Weights of a small GPT-style language model, trained from scratch on English Wikipedia: a variant of SOAP for these matrices, 6067 steps.
Each number is 500 + 40 x the weight over its row's rms, rounded and kept within 0 to 999. Layers, rows and columns count from 0. Numbers have three digits each. The size before them is the row's rms in percent of the matrix's.

# layer 3 MLP up, 768x192, rms 0.0732, rows 119-155, columns 0-191
109:537526497423538538595506552559492514509460480505449521484484459541455481569538464485498526488444460450457493435489478494550472453445576502564500522409447551497576481524521534564475402542584542465475583522550521453575482468429498450525509518451551486515407523489541458453511432496552535486478533554491513483472498523481488468480579479487441455540549487485474501523463493530472457458511472448481530458503511574452454515500531477446457492547494511538485596504519540473535501460465503584495460514513557513449478496516524536513537471499467529460489531538446509494468444545406504456
104:517515515561485551516496452469477592470526476499479478537556534462497511422478506518544457532516516476469477592532477537527544526536512540497502520431515524502482514456551492492528481472533489569539415476500516508419489461553502496472550437476457408506531517490501476556465602529531464503491505504555447480425477476503491433546558485594484498515554533529520499453527489492538507431503534473621523536476524562530542542494534394538563437523470459490479476470552592477555510481517473529479564533548521432523466509532498449455448453451503521625522482517483499497504485464505532500
110:555575466526498503521472492499519489548526524481446443515502487557452529511515443524465458517517453538510578497478474489519475526554519511457486515544556524514454545495584430470427525494551492502437529460506457535537450499500530541592519513502499519502489475478457502506499523499481439564555553424490517515527551617497509525458505418606417510570419514466515403459527511595484512557554514517475505474472480543565512586523510508558444404468499446461513489553522469482522543463483439531554465515509443479489522517504513502552490476536455489486523548495532453446547540458547466481
092:490498480480560540425490552507509532485517550527488526496564528553522480567462531496457559509433526448502584489461496514482488521478466556518535544533537562422549475538479588446472522513483488503544509627538375391443479503478524439443438528523524575489489555419468501556530492493482481482499489482462461553514571474570449485543527492498449525497550526483525532509538519476460506500477481507528487483515499560503475464495523496482460472580488549488505569500542443494577574525536508483505507512460540433544462444504479471501529540499544493447449526459453488557451478489538527420
096:496476498528481503520514439518532501492406515530512576468473542451469574449441497507572533474477472554483514471495487431487490474491471485485491525484512504536545576564560430515493551565498545561467418550472514548459539492507472510479469547526509486550464415454496458532428519445499504558517504487535474548504515508476450539511473537504372468504463446498516451469529542543507590490526505512552515473392438484528525550573493384517429485507557510504496533529502528510456442517499435481514514467475511467518524539496541552508527540484532577526433534515565536465459549493434496438
088:396475435510488488486572515449458494480502476554452489535511444500564552521497493545451504515538540441568454440511496465472515492493582473496489470539480495514473519512605472499516425521480461476539466517471511559530504482535584454510515409465450611533507549498520465512518500426505439550512440436587549485491446445469477463492451509481600437473474533493385540464466465508494464488469452466515437553539572485503542489489479500433507432585533559497512498482500478490557515525518453526505499535496538513489436554490489480468550513568511521470507527499486527557495475463518501531
094:480519543477569519467463493469547485538481491484520516609510474539470462481561513469430551455444543467545491530493511434503483509507558495496466511479458471507551533555467388489499481520524495474471517505515357492572459516482465500527507447524464612548433521505501470496523457467442520444508476503511553419505478541489508507519531500481444531440494526457450395524532538477444564525527508504489542480502512522553499460553526466505414466519450537538554515523426422451452533526472489507438564499580518485457533536560461476535481497491502442450531579463476451489466503472487550517
100:468465492481550495464522523516561478516525463478436532552509436468473449452473436536560543440483484534540524567431431511509520498445496477540444483519544539457518509511560525538433448567492497511583529492558565464568521535592497455531554540513525436524478446478412561488504468424547469536485384480471538464509476619531459499504486495496463476508467492421498491453444484487536484499501489515426500520487466563496472467499507495488507548449524506573477477511501455531488474472478475469501468490537537547484618514582501470513564524455459531476499534452476508545449444510525540485
090:493494528426479548540515606471497533496485424520537477530445532483549536509481527439568574526597548494524553543513500504489457483487512481463479499469493486509493509484494519519492415513457572461480489444511489523557486511465562533508559501510452467542479498462505519487492530483468508527419511638547449478445468447492524515440549526497465481443540505486459475487489506517502463560516554554519457471469449551426526479542507516505480540519556522558499497473473542534524503474507486612548493486416469495489464486423547439559461506509518531517488508417455509578504541566523613439
107:429521544494459491499471509463503474506492603452563569544503559470516434518518480495573518429480490489534499517490506537474565508523482538514493551548577518476468505520522549610423579511465541454506508484458445435539548505519475461481451543568593501548497534496519502472495469475609536526500513479472463463562487559562554496542538477488471492496430500480432504494481443539440449521458516511553506512479420411465476504501509487476498484491512435549512527554536503459470528498481443431521481466461516484514497540554565519538571503575471514481486452449481528553549452460519454438
098:489451533459460483548595458496448493519487517584466576523521535498494568541462471467500464449566492503484434434543450476601504528447469418515468464485433478463522513481492554534518514497457479524532502533516475467516439397525552496521508509476456489504499467548574519417502527475467501478492499475490497554485492394487427473493549500494555569534584495500486523552538504511504479447522483571514512426565410539530501479564473523540511510454486504510471463558496536452571520529529520491482512518423454463542431498493473490536509492479506446547429522475444495524395500468458464518
113:520438511538444440518548506481547503474446405539409524491498553531539490448515466512512519508514476573520464456532480518475536476498463495509523500544464519469593502558459567510505540415475460478468561504461493492504502491562493478497512510412503510440478521570448514444463594555490498527493520467428487507549575462487480465446566477430505472508469530504521481494438583496438463551536474496467520522507489455484554471512502428483519498526516484539517500515473526479538496569448476559510489387541485473523539447508371472434527534540561484406483489484492499542449463493565512472
098:476486510491512475466541510545525517536522541461490527465502444495552479509517487442494524465535482509529480527441442475518532517472508476540478443593437446480476531539559457578498483555492445463550530474483469497537505530515489556493459512476460425473473572526477484443542489495551495513440461556597487508420494539514504581542505499512479612462457424467549483575490523495486513531431518496490488542417482491465477514465445466567504568432473490471455506514502472539442431514509466545447466494575463506526529518541495516362563527473532532494513494429469468482513459427421537537
104:470517512451509566506464562491491502492452528605561551491543489482462476451482461541518549515476431478454556520435519473474433527526538518486531474423523549580513509563566544502516562548501531515553522569515514482444527586454473523487473442419462507552473512441524515479495540487545504491436569444445429497508530487485534512509474490468505476506509506479531547486495494482475524509516551552519433430479454549506456488423520457570500452499501462565489438560495492480488510477518518522493532571562504466395528483464531462530486452498474533417524398470434511439501499511461492417
083:441468518503488520395400515440552445504492548405485492518495545491472496474464482545453459503466473459482511464532474488477536521470480483566464456497487518528424533473509546455516493436527530557476461528528398495458523548482515565553507497455513503516535526473557482475459443480473483453542524528477477476517504511504485467569498543604454471445457537450462478460498476486512462390494492483547571502487536556441519524502467461516510508475593582520520483446467468484484584494532496414507570512467554411541445490542581463551577491488456453487476506499505488521534522455481538491
089:426488502511557498508506464508590454450501571503560502550429502483515503564464474446470477516505431487426492526487457528565498547551493487492466407492527487522491511550490502488435573474504402434463467509558523500465513526427421492499483481585466469513514470504471483504484555474472469459523463515532490467494429565435503559554575464481460492512474548511452574500404459529494559468542511503536467475469474514524448500473492493558502514430538500475454513481487540597485444487407520462487531512474500550513454531429559539426532508538476515531450523483531499493461492449434489431
105:499506480515498406471484427553482540459428485531504578541473529517500430417526487471527474511443491488406466471496475505433467475469514489501520511452489488545541500491552538499589473551498440409495504493459575472463516455466538518592404495542445498485518546541543517557518521552514548470579444441409506523489471487490470451408494552513528455532505470536490534538510460495512488522499507590482518482523511514490528520463429465460454486554484506514525540489467486504450585481465503515603460506553505474513469508557556444555501468509521520453507429434455574490502507530497471524
080:481511451474438579505517529415502509493500587472460592527444492517528480554462479468591516490517461486487495479570572540461519524481440513505478506517536557462445536554554491513523545473503542406529514529440405504364461486500540462481492437531496536546484517494496524461537539529546546558548418518458491525536547452596582490393495441515490437462513523529528520442478456500485484539509475525484475521520514489470514485465528487494435554461472501520460576500537453470496553492507439491484551471543497467526501488491504490514545518434476530453445565510467512436484526492544501513
108:511485502521520558502494523493498420517591434487400513463545449478498499450527491496487539450423550500572519451487600435517518482493446519504498519412491476494432485473458500526500469506421496482504545520527436455515481540542521498441463469487498503507462509539447502478558540470538551471498507516504530512485540536456546470491515484532557492432479475419445564460477499525537494516472486590561510466514468521465477542432534420527439520441520548513482482536464498513489580444515497495519534456466541608527482496548542532551522475474520363441537501532510509505446467480465586532
099:488510532470426548497559477492523532566460530471544522449541487483435502595430487465464469456508450486461533477501490505635484512478557535419507517524471550425481519490528599525548520470545536477483505512534523461558498507468539501431541487409534500514489433521517528454555484527503516483495495560474542527491508472516530539493487520478481497501542537510536430507442460526487546425477512464582563474532468504499571564548488425505506499447427558535492600448568523480542572504428499497518487430529440554543499486494506491433557515506488481555501466557519501543470497481508556525
083:468513507488473543488537426485534558544540525531474602494443491440541550464524513510548449469475527483507476492517510481499488474519534519504475524520443527397526465491479597453563541492517512442515420495501467461464519426463498504471552505498556508565526508415442484428605545513494550530461556523518517515528494456511544517534499533495437505542482537501469508435510561496555464548488507453512481485446459516482504478456540536485580559457545439456446448478547481584540497532560508533441519430475477470543550522455420508521473546520498549550467399512504511524421464513502542468
103:513503496459519468557549499524519429534424484520476581483478545498474505536513435500508418531463487443433530565478442518443510550480532562453502491573459423492516498459588506516514456482552532505508477510526454543573517464455513450570517515575478491506553468471483568537558560378495545465475471508458531493584452519496528494456463485544469544476490546547531575542532545487483533461463419569505440500505562474522538497498469433525523477520499502514535510502483481545458474463524537535504468572589530533489452501503391477518528511474465594523501463495519488517473473513491467548
089:471431475442546544465507421474546532500513553506481476528510505451510534497473445421403492503444506501427444516569418439543496508458498559567496490513412524493502552558432545473519553510544453485447465522551500529528538491496488513472509474455457523510432548490461519416502532444533492483511519477570501502496487493534521541582551437505504559544570530505513529502425460484434501471533512521510487470533561564448530472563502540523485498431503595568489487468496541453496514550502486526551497544527507433499423429522456522389503569532451495526520516512489489475506473503535484537
099:513501488435544469427554459529443592538478571440487499538488485512448565483491536536466471510551496465504489504517533557494498551481597455523517483555453471492582455561561505558567460559507517505501551555507476499503491376554486510501473559542461553489496510482467541471484502521507575502515533486497528555514507433453516502514496451465502447457482477496502531537443465522457532488567472534512520485486502438449488535600401450564506447421431574554526577455511492547510504487498523499462500497476481497579518527510532447463472467480550440531523528548540510519483522505481587492
094:486498497475478448543538485423520539459505464422512533475399588514532524489505474472421497478451527559505587476509481423491498463520506532519534485574535497484565454462552532466442474517476514488429416553572467479543481454492472515504469520492454520471460536449448454470523441468529538541539462503477464529548564473480520522455500480482580449531510494514474531512458506508557518452504469547483483521511470562541415479534491565549489596427477471462564476567567440512497507469512513535518416552513518515542473547490455534507533549466539429548492566471552561549487553489499481504
109:525438483433511498449543512527522484512498517543505574498550529525475515457495495470485451544483528519563475588496484569533483483489517480486499538498499515469590531511539468526403483460550563499478501459543566491487488475493420444520547535451495482499526412537518534504445465414513513455465445475497521496492522441483429517434490434544461473452482525510552524592546462465493470528470464586457461601503506550502475513503497485606447518514476545530544526454479493531519566471520498559476436450424530497471518579497523514528602483493570510501464488470460442449507453441514470533
072:474490531525545520494492453476564532545480519474573544501447532516409528528574543559488587584495498486465527543493436527474503526496478449521499515538534438444501478578540527542513512530520534568523480517507544530471562497533512573534426483487559415459414526484505489464496496475525476439501457539459433529506578457455506512508493480534482455434543536479427448512538529537443514476557519491463487513455423545512435533537473502528539479496520505525495531582499456543609519453506517461565456488536548508457496490555462463592510467417523459501511496497472508508422544475535491462
097:556404534438491481477537545427467621537528515510554496520535518467523532534483512459498501566554534556516483500488535474502542500505531502573498530531564541474505481502558586503391530503552512496503555552500493489428535492476477438468522387533465476492519458501479523513464489540497488448511485551462404448517474514499480488491544523505476415442584468492496520464545510499522480518438522431594434568483502470405540548523500486474444556490471495527439525503481489493456574469471484456539434421479527466507404471482505483501499468487515509541508495436522511531500497469520515453
089:569464518456489531573492495486536559489474517493473546454483448535517530525473488484495528478537430508470502606490424510541506563492563446465506494466461537533520520455529495511502494491549385537492449488541590422517507432499460477527507521463474500435501534581502541517467401532549509523501494509486518485458493457504549587411491479480544522399546484391535443499491534563480527494467527483448517521458472441482452441502443521489432449491448625540530529525468542535504506524540452512504501493451494577530523480481505483497578544486506520520511468485485534474527503460444525510
084:518447475540527431513383484465550479556478424539471552537537500475544492480506518447476484497454520498479471468568430510512523409456517495480530517564448534455579503433564478497553446409534526494521447466493425568537485481516504519504473419478487549501541514496507488494582431513512472539507473503530434484484501513533459498548459541523531541547520515536482523416475503539512455498500465469453549548596517508491498555568485535585475477510544519511504522448452498526436498488459578502573609486464495488548471513484470457557483545497474476466511529540468474503485498472486479606
099:527514537520408497462510534529502544506439427501455521496463448452500570488544500482444516431531504410496574498507549467503508555426525538531494521448455512529493563467459499558466465483500464493536494497560461510500586506451534485535560468507550519514505488527512471507538536546513493509546513537497456582520540519481518527421497535526513533506587466500539535479478528441530449472516461512461508466489528453505536386453473465476488559518496484549513449494464541485538423452441426517437500393492578468517599438472527429505488458443484506489428511486479455494466432449512503448
116:439529545486476592500553468558571449515532493496497540543530467444518469465471514489536467511509510493524589427429546492495570492484489506515384516499489463463444465503529527535526508542496551508557502529534492477532526506474446496494505587574509487577466510465459558495545490500480518495423446541510480552433495542529527553517418507506466474559530450481487444490531445510449504502486494472442441470486437508450484473575492507493426481404509470495592516499447445526493468459534524419609451542493522459552486511528504565549477513474492494515482475454478528513554443490419479512
105:485500457495465546472540547459499500562504514534424518468535513484557497551542446537488524539466534451449536477503459587458553524536548464418534511466489591502484549468500506498519479535513458487469555504518446499471518553518422484531441589540558507482514473535512514487459462514475533480524467496495566536435529448481524470488495549510519593456530527537492478469535550554463552471510488504369520577487409503477491446512567461509584513489525429541452562536435545448559483506494510478475563444452480482535487524543458535475470504484524543459556496477528524450506486523605482552
098:512547482485535503442516553521453494529525466566502495520503519490499505460519491523484512456544577487489524433611491463482458528527541450501588521531460569509496552520494488507466475481459547534506554528452480527525483518497575516475480530473549446551400452407475530497530531534525534389559500430529535449564480486545486464468575551503507445433500558495487483533463524461502472528504540531506565498573453515583448436587460474492550462498489458445489480473452519495535512510502441448551457511473497484493540455491488515447513510552441498564505420492507499495421509451432428467
091:470490497454493523471437572430499535515537449509508459517490462482497552461473428558505449503385497487519478528542499488469521532467550434471480475524501561502463505507517379501458418442486505562506450515503569491485508522508436462478537537530440495509572524520427500579533498424496527482468537552559494504492524462422429451531508505539534405466520514471468465483483466490487498479557515557467459554512545487497544509517520492498473518541452527512506459476574472590540457484442495418500567531515538456524470560488493450503545526477575448525575581507531531489475529555478542544
123:490449480449573537526438492483520495528473545496513583501462405544466499551518492518463563467535537429526531470457526492480541487512533451512502550484464498458486533486461442500465463481534529467488553557481545516471520564498528558476535522541469554570496516483470472517530499482524500494539495526557505481397506515536466434574554575524511475497450546467468462455450453469577465462490458464498469493504624562447499466526496484537510515462570556480478477590511520445558466517484516422472554536488528489469483466442528517503588530463461550593565420494498506539514462428488513471
111:506463506510500447490458488494487484458475498457506538523456401434560513502578481527477523495547568496472449547490535464563609571450484503517484512517455500458520489514481430489474464574453543528489457499542515513469524533539425464499534493507484579498490529536515487514469465534443486490466444508566407562553458521514542521491417547564446514526529479534472532465499501534505499495538471557564545495479493501483499429479417483482508560420538488471554575475561463517546512492516507522495553498461529517476426465528524565566536551434542521470516393515525503558497503390516527476
# layer 3 MLP down (transposed), 768x192, rms 0.0451, rows 119-154, columns 0-191
105:576468491479487472480516457445470501581505415445515490463511486568586445453458488545517509533483497435469474533572463452531472479533489459530515528473473442575497482452482508486409484538567428517521521497561508511500585516444548485521583526522517452490492441489512476528484511533493495563483474500523490482460569475535509536543559565471529523515510455479522504504492503433572447523530502534442545446568388524571410480505486510515535494507524404460456457552467547506543497460520544450489438457528517561503541467563526471512493412528443454479511493507520530500485478546504464554
099:459502497510468529518566537499485555434559469520473497553502441566564484471554514493457478412578461483551508536522541450480529487509504528452500505557524544496459538550468494528512524508488521525491575469533485542515502492526465519473509483518517393520498560520478537436528517547498493458556563511504523490496521452437484442503578487469516527443536548461477493456472511477482559597410492505468516551546460436510559438548491582481534511563533507533525445468479511443499477559541555459429497492533500490453587477480464428523480540440506612525462473483496497583507471557523428523
111:487494494500505504481548480520482453546490442527483511443469479561456541436492492475544457462518463523458505544551412500491481542602535441468546476499456533564507487546496510479494552538514411523460465461462471546511485571569535550542493430547512523513545509499453452402538478572490526557552523499506447506535482531530530534478554451536526450492446479410536469522549615409517433548472519484467502423562519517492464496484430515478465489542563421499490554534520551538439478463520476479551483452544490443523522506452493479508562474556456514467534526485489435529491542478527511503
092:514498555447546457458505419480437492518479558483469402490569478493508470504526572539467547506573478509472453476516445494454540521579529485512500487525553474494552463438489531499469510517425541461446478500479527542378557470393497518445525541491409531409482472533520481497562470510491516538582485434420574488484504490476452473552478497493535514529473466519495505551478488462533479457523547556529570499479473509546539506506507502475569446538498559506522546523441555562445434511493493417493462542516471482477587517516553441548502528491483468498500519515512452512500561510479465538
098:512505455452515477472544462595488469481590570590539490518509553424557478504531495420416452489537484465564452584544572436471539475489520509477534467420474428523487453455458529480558516520522466507574449530518483506489517556471539479518520429462452487498559497554530485544424459550458514491475550525507539479458557453506522544501543440468501558485557436510550513503465506519525562474547504532515538539501571511442581514540536501571489553503493492487505474488495579444480450470444563548470511479527467515469479518550570520512442542467495473449455493527483529493490492486514509540
094:472583535521496526469452472461507495438511573514553460530505482477509484572565487513500545463504481495502490455430493554582540553482474562574435471525512492486512488522508457426503481518412488461527533439499552554480558492463483503465516533429519547533532509462532527474498511520584513505423526541503581503533497504486479487460448578434532483572521511529444495564503534484532519474468478604482463532479543501482458583461457499427609455516528494444425591485508499540454558568518537559509494514514505564496549473504568451522550483452497470516507499519483550560472510468492493521
091:536443529518519489492518498480568545495443553482539547538527515489548478467546580488492599529558461528458502560505462486461467457465515447519496560439526550510465525524451485437504543518491545479525528385483575527489543547495492537520495541526555476496522465444533494486527475491477535594461576475491537466544448500470563543523518490535470527499525518411561433473470534477524543495527569505486428553458534576442496521474529466548486481580591501504432422493533485519516537593511536530427538517540482498494533539491460486473576476486535461447539504432511555520519485484515553483
107:543483506558628491533497494505426475584510455496498514474554526361423459511493532497526497468538494478536488461578465466463565485424489472554530551491454488526527526463534565502511401491511512507529501499448477515533581534501463494509535496484469430492473488484498476493424475507503484530481507517528452524485544491493549538500515566471481434458560520580467538462488527531535554504503483536492515565494496532487547490440507442495530491519557521484492411444553476516509524508487566570523461487588493479516497525470617387497526499443426506527517522489509557517491539537538531470
084:482561520456488488599479493585537585532449493535421524480552527526495454499507562510472548452465549487483478452500480475451431527503513546475523606474476502442497442490498456439510534627472499507500461444551525502568541450520561447531504526486549456519499472514469515538498467507466540452477512463532462470480511480479537504524466495450479504524513460401510498401474520508453536491470420467508448511495564518496465487493522466552508481418537402566533533478423507500480496485527540465604513569530470514491509545450498582508521476560530487534544524532528485505466476521442480533
121:393425465449449489439457498531498444444445575527484509573505476479471507468492494484536518515467529503491532516606495567530519554504508496499499556479499519450504459514497523516490556521442517462546515518491519466488517533499526471488439500495554508492480534432493518417498555471593533492500516514463489483544430553478476436539572537545475483471479491530458506439508512535513507461469449514528517485421474502475476417487521501502505592469479541555562470517501540545486471471454430569518455511520555437443496509500550449533618554460531521489470536405529477566595497549548541502
105:530456484518484516500516528545473437445508509509536531593541513515383557453529516505578525489419447526467541485463474475493511549524465421529543494479509558494479580452490532481429537453452487450525553491512512494460518546513415511524510496500445505476477484458455526479549508482478518531445562553516525527458508555456432466556490433456455530509517401487499418501587549550483524449530543531542522526516516542546526518482529472477510497510474503461497525409508560547538529509507567493467576552522500493531529554555564528545518420482521534484465506475471488549585476545428449521
112:520499526468465517527462424460473564552468531507464501508480435494514556571514458440507477450548451470440515428487492544572499426551509514470474451451480442453533542446561494526509575490502444498465502537507479503521391454540487533463461501548532533573461515466569506527524450476515536487536504513522556499499412547530497481451484535507490517518456588466572539497573511495513433536460581446507500452517475523537533516502514481532434533454516543523463468541498447478483549448520522458480527508499585472500516493440562480461543513403556470501490556491542494454519485528403575509
101:540543509420570524481489542471482447497545490478550508570483489505518508525508540431468503556476513479502483486491483480456508442444576479446538484545530558510509602491477506490473498443434510584491508532488460514534456399469509502496391483474483527526458505479499499469482464417418475449540462561478472464485404473571452555546518507478499563500517470505459500526484561444551493533507483561493594416452497559522510541544460498551534453481594527552521493459523511529494471536450460461516513581554497514493558502500499576580559523499546501533465505461494484509483567491498475521
102:481520532568487545493528516486593415475500519476462452492563556516452510516413454518410445479539578479421537459482476539510509504508582498508537491492472528533436575497506447484546474512567466489511404547477522452562491599468537470493503511515539517480481477532482520503469482463452475466479547484474474543502497508528516428511504496411444470457495530571475498528547551478414512485537540505451552516442566530563544542511489565591510524548469532508536554503542470482458506490480512491527469527466412488545500515482527496439528433497558487458492440556564574451471494494519518493
086:496447586514458500508586487501486533453485470489464478526497579537469524449517451467526589565492594513483516430472473491539527546388530491548456502564566505470500541484551486448487517487492498441520518531524493518437454497450578561448482541442571527526552467474457514543418429483465503503474446450539535504506547505489535501477532513450539547568593544512518553511511516465479476503445511508526503437540495484464489520586492404467552524485493524487474434531501507502505539400468455497541521462486502519508587488509453498476495538488446504492539473501537549484529485579506544563
083:544461446514479509517480639549531511507544500470540480428545433571509487545527513529423524526483564510519491483444547511515475485492472547523469565447450499538483549466562509508498498435557456466467545502493420402554475484545503450471444479511474464493469588473521535527463509568489524482461491470455536530473492487473484523483546528429458557514510507517492520454478519458535450547502477437512575450418515421441514498479442460465535452452560491523480575490487532505480515482561563549430523452511478470466490480502531535507515497499474428501447534513444510503600545555561530480
096:519540426491522583533464553460533476489501512511486547498506453416512534451534492578510488511531449525490522464480474567424510526541529573567555469473492489503533485508479463486500499491466536495376399496458444449507486500465508511369477543516540575497475464487506506509544491552491478487566503549520595493530442470520481535566463522486486510551558478457560526431490487581469478539520492498564479532534469517508562501480423458464553539414562536490532482461507603441512457534477518476500516530451518523454523444482480500509513549424453476503479537467486481491468451505487459470
084:578514466527418493504468537489489453529475551501434551520547544510522454520516551472530473501541500540495504425581431502507479552488528499485540478462495409478538506433591374441435540487468549501520463446517518476479542507468546562449506513456507446436491522548544508479502509487539513488490476507566499560527506475510513506471489472646469443473511412505488471480484598513495481479514531472547485512552523490503564489441510491483521533538492462547570521498484498458502590538498546437424543478494540522514450509473492446525460481456465461542454498565518515516517522461456576458
105:517462473511500525528531483435475520471451497447541492522551527521516473506524546536562538518432473538476449448621553444540523569443464506557542590491449562545509513519492491455468480511492546497555483459483509499525537489494495534516448422441476525506467517565481496514497492426459522441476539481424466465518518475462513462448488471463458446519467572523517527412506420515465463458500482536361532510493569526474519462501536468519553461521465558494475478489424503538520536475511494527525524587527469511519528461544536560482461464539474513519459491412551448437451494535538464430
091:519453557548437471490525444477509515516511479478531484472454477495529508384497469472521493460481558442494443466590488574543496487539480535493543557532513540512558575502511487443472402527508501466468551487515415477475428504553509531520517572521464522476544490518494536507575476537517606541477443588521475523494501427519545564428499549457551511466499526554481528475414508552497491443473485537491524467494445525475504499458456488474535506504481549565471520489490564523521425530487489497532572463481511566492572508474532456535459543437504521442487508488555549524452520504513541397
083:448502515486558521538492467530550528540546450498524581441482527521499492525537479472394484422514444551483475510523485496540500475472461527506545502516460564534465549492455457542411529434443486581460493433584481525472457505480511504503486557486466480572525457500572530547535594506499500521557525500524464527535551578506468480478474509475547440495450488487499473578567480493509544497474503508440540541577471452499441450486428452541445450509465546437500510509541545492512458424496478484514473512490470541444524488442460431514485536492490459464458545486498540426435592477513435502
102:477421555508470562503471468525399472541550466497517562447511456483422480488501463377553549542512511458615527558507570490494491511564522475483560563532499521508532492528430540475457472479519457580498489513475513504515536532518507490471486501533469501440483527455543404467461451479484561517504482534501472507409567570504532493494459522524463493430475445512539471471480525479462536582538466461479429495451484535486527484504452537513511474574529477450474417566507482517483503425475507592468474528516499518600540476501547562481450519557505524501484522491464501522498538491524465468
087:455485575524477525497486489539563422456479558497502517502474494556541511490462459446530557521520486524459534550426493494536466521415450448509514491502472481565508509477532561454490546518460459503499495406515526508468493474503461512552577482543530458449519483458564485572497531524525515527514455395469488548425505508520548539486560476448452541493504455444560464486466584477531551595500461477510536561493445450447436497524442575500539491505479424549479576488495500501461471464492444543478454492540553501453473562471482526576521459558561462449472504509518586528512499527509548468
093:488550500485476448520456494517467493403430492524428446426490452489540538484450527535456540539513505508456479451506548539506458550501502468497476502526478506521531524476450493500476458515495551480453517480469487544467461495537498576472479505436606481517466436527544551537466529480414512531472509469447545484500543521486494528454511584477544433498406500429458554476477518561464487519486531542449499530490424445479461567522471480480538461480507541485509503515488501481408445506483466453419600503502494461478586526569537478501415431497484533491465494555457488565551493533540609503
095:502518468472522562512471487520513538529516551468471460482528490535532510513465529571509532492509447485491440577649579497532435533502550519537509474493492470505460375529450483503506523541457504472481472517499491501444465483488461523465489494476473512499526581464462503546471449521417486469500512523490474468483524459521508463563524500510560561548478527530448467499544548586475411443506498509528608460491442491464574444523493409464454522557533473503484416495519521456470524444523505568474532514448483496492490537549539586465465492483578487515453469410441458513474487464517462516
113:477498549498489578479500544503471528524513543518483496491523559641469545495461510495479488502484495478538484516487410546466486502533492507445487491550508464475530495473468513458472628503562542534535460494515560520532558476428518511480497611573561549509477447469515551515509471476493512512549473505511589456448460541504505527448551454451489460439487436451496531534526568497505545443438546445470495468460559534493540590498462546550482510527513452537578543489464573530508487486518536480517477445519553423533439524499502497496524467522460511511480424503459507478591524551435539512
083:460422483610460485577489435500468630553525514501485524534498506549486531539489501475531547511429445497486469515494503512523544458479461472485502481532442430516536436556494537520542472507500531525544470483414526560463533547440517534441469474536541503403495527509539560491545503531426535467467434528472503524477495543538529551479528511471446516455552478594479497452479536490468539494456538527496509534468547420506514489509421562459486511473498515530460513485512446526514441461478543513491499481479548472491567477527510541463547543489570576547467484502532479465417540511477534618
096:514514508463456458572514477554460477547473485565495537511482520428463568492572570460439413474446546425484463416547489453522470483511536518482533531500491589487514434481525514515458498533499525534403470433422501412601460406502595504519558478509525504475461526456490518466540446509460519511482549500495484464468507508490518566468512517535505533570529472547465540438451503520491523425462510457526541500467473508540496528540503503493541517495528508480441451483507531465571501502477453498469541534514543508453519572564452547517480465512549556480476479426501442518557502514575457485
098:518484474425493465512491471509545491423511523461519549500505483549470488562522529448532508507577575400496545522532492535502541479513575530470465444480480557491575500481454541540492536429441592493479540508541496506508524493505531486454554534554456531501561469498460514584534481478498457527576490518525487518504501523459507509448445593512518464531434420472484454464505447486550526540492439486392551544482468536530525463394425420533471511536497507498559517481559549496472508522474511561551514457525528472484520475466537509416542529562508500486546483496441500424443503560500509476
095:495480524524444495510503460503489512493502581511512464508532537487505479504525444458520525464524525482450507467478567539520550455522518452534428508495523543508447468433533478535465538487543558487526472554476521522453476558462530519479495482450535527522466578545579488492407462542472576481530533460443524489465422537547446547525509480528557585506553477533398500588436559477557464447511503483525431421528501474567524523472437529446555489516550588560502543480518412534484555493485505463546489543421453484516525543505537488482410519448516535550514475516513471508530484440557489529
114:498498497473464458473524489528480570460523523479485512517480509569528496565476516495563483461470508510521565540477607441489527527563454460456487494518494559485457434508536504464494501391476508480482530559529461422534524437536510449411538525580523467497507499453443513476482485549500499442505498510551566581496497530531497512482543506540545535609501492512542443466490534486548508582530522577433528561505454411549475486453430488515532535458382486522493502560485514480536470451510488531454504516488526516483490456524461532441493438462501551457462524457524479539507392486513499443
109:501498512534546537470479491484480550565500511508499565568414469479480456510532489455517566519617500473470491479513418499490432510495468497413511483444482532429519507541526501530463494522482485518507488473494474476524452500501483500475538519518495514425473572540463487544535443477551547534517499500469518492437487506535504474490528562431482397456432509514555531500501528393553605504482465471501468422466540490436553510572503477483580523481428466459461560605582478463496512548462453525451488551489403473491534495511542492438531496545540476522452542544513498548464471484515497501
101:564519509470537501533515517573452511443510443491516521402485494433483399518523561537535445561461473542493499421483475429458436524463486537503490489501551507504560465506473484443448531487480544458514484497449444497494517489460473430564500441475504509589569496480568483509486504491483478503558428514561502496528520484463465476474480561461508409514521466494506531535584551486471568561538445451524514468449588481523486457497449544416524505480545512511510516570437480483461483510479556536447507493495488436499567516473492513427524529547481538482415471470504595583489527514507503506
102:466473541500467472530517465486523444491462508449454510519552497459544512390588555477456463548506510459435488517486494472470465543485538532458614551541498501474434547463477577537461550515494540520430471470441448593497522519477447439492481512466473506527491540526484512525513431506477485455494430498572515490567520526517514536441520559585546502464513518479533410559515498452533472454484551502491520496439570485571446482478574447520462528463514466514517507448491582514483493476478510405485469466485509522463533562466464507480458491545512429452464487477491512436459442512465510577
097:569438596501470542589556509532499468473466465502522461568504542551506522554470464453485556584456541503517551481530525540467502503516554562458467515546505530514477486525538545530528547515502428495456475434525506493380432531499444482552479510577565491560485454454511484527500463551541525557536519485502500455541421532483519483579552515464475485496510492494500430501549470503491549553560528561483474498512538489504513507531526499486538512478541478503484537511474442554452504489441520519414513498524525504535496524464472584396457449529482550588407491500586531500453525509536501519
114:513538447451424390492512572500500467442489516512481488517555472503437453496495505489595475509507511520513542433520532477555529442511528490550461506516488483462443538490498508389551516467591553435553566468508560532464471425513536523549438509484497543539491478481452506553441534456522491439502531480460472496537470554457523430390544473494517415512472477515499451512580522555480505516423426483480489441427469485478561469484469550475517490467480509582499480574499477516495565505530529464520482492487531470472578535473484542525493571522490526471501514525483503479494481469449556563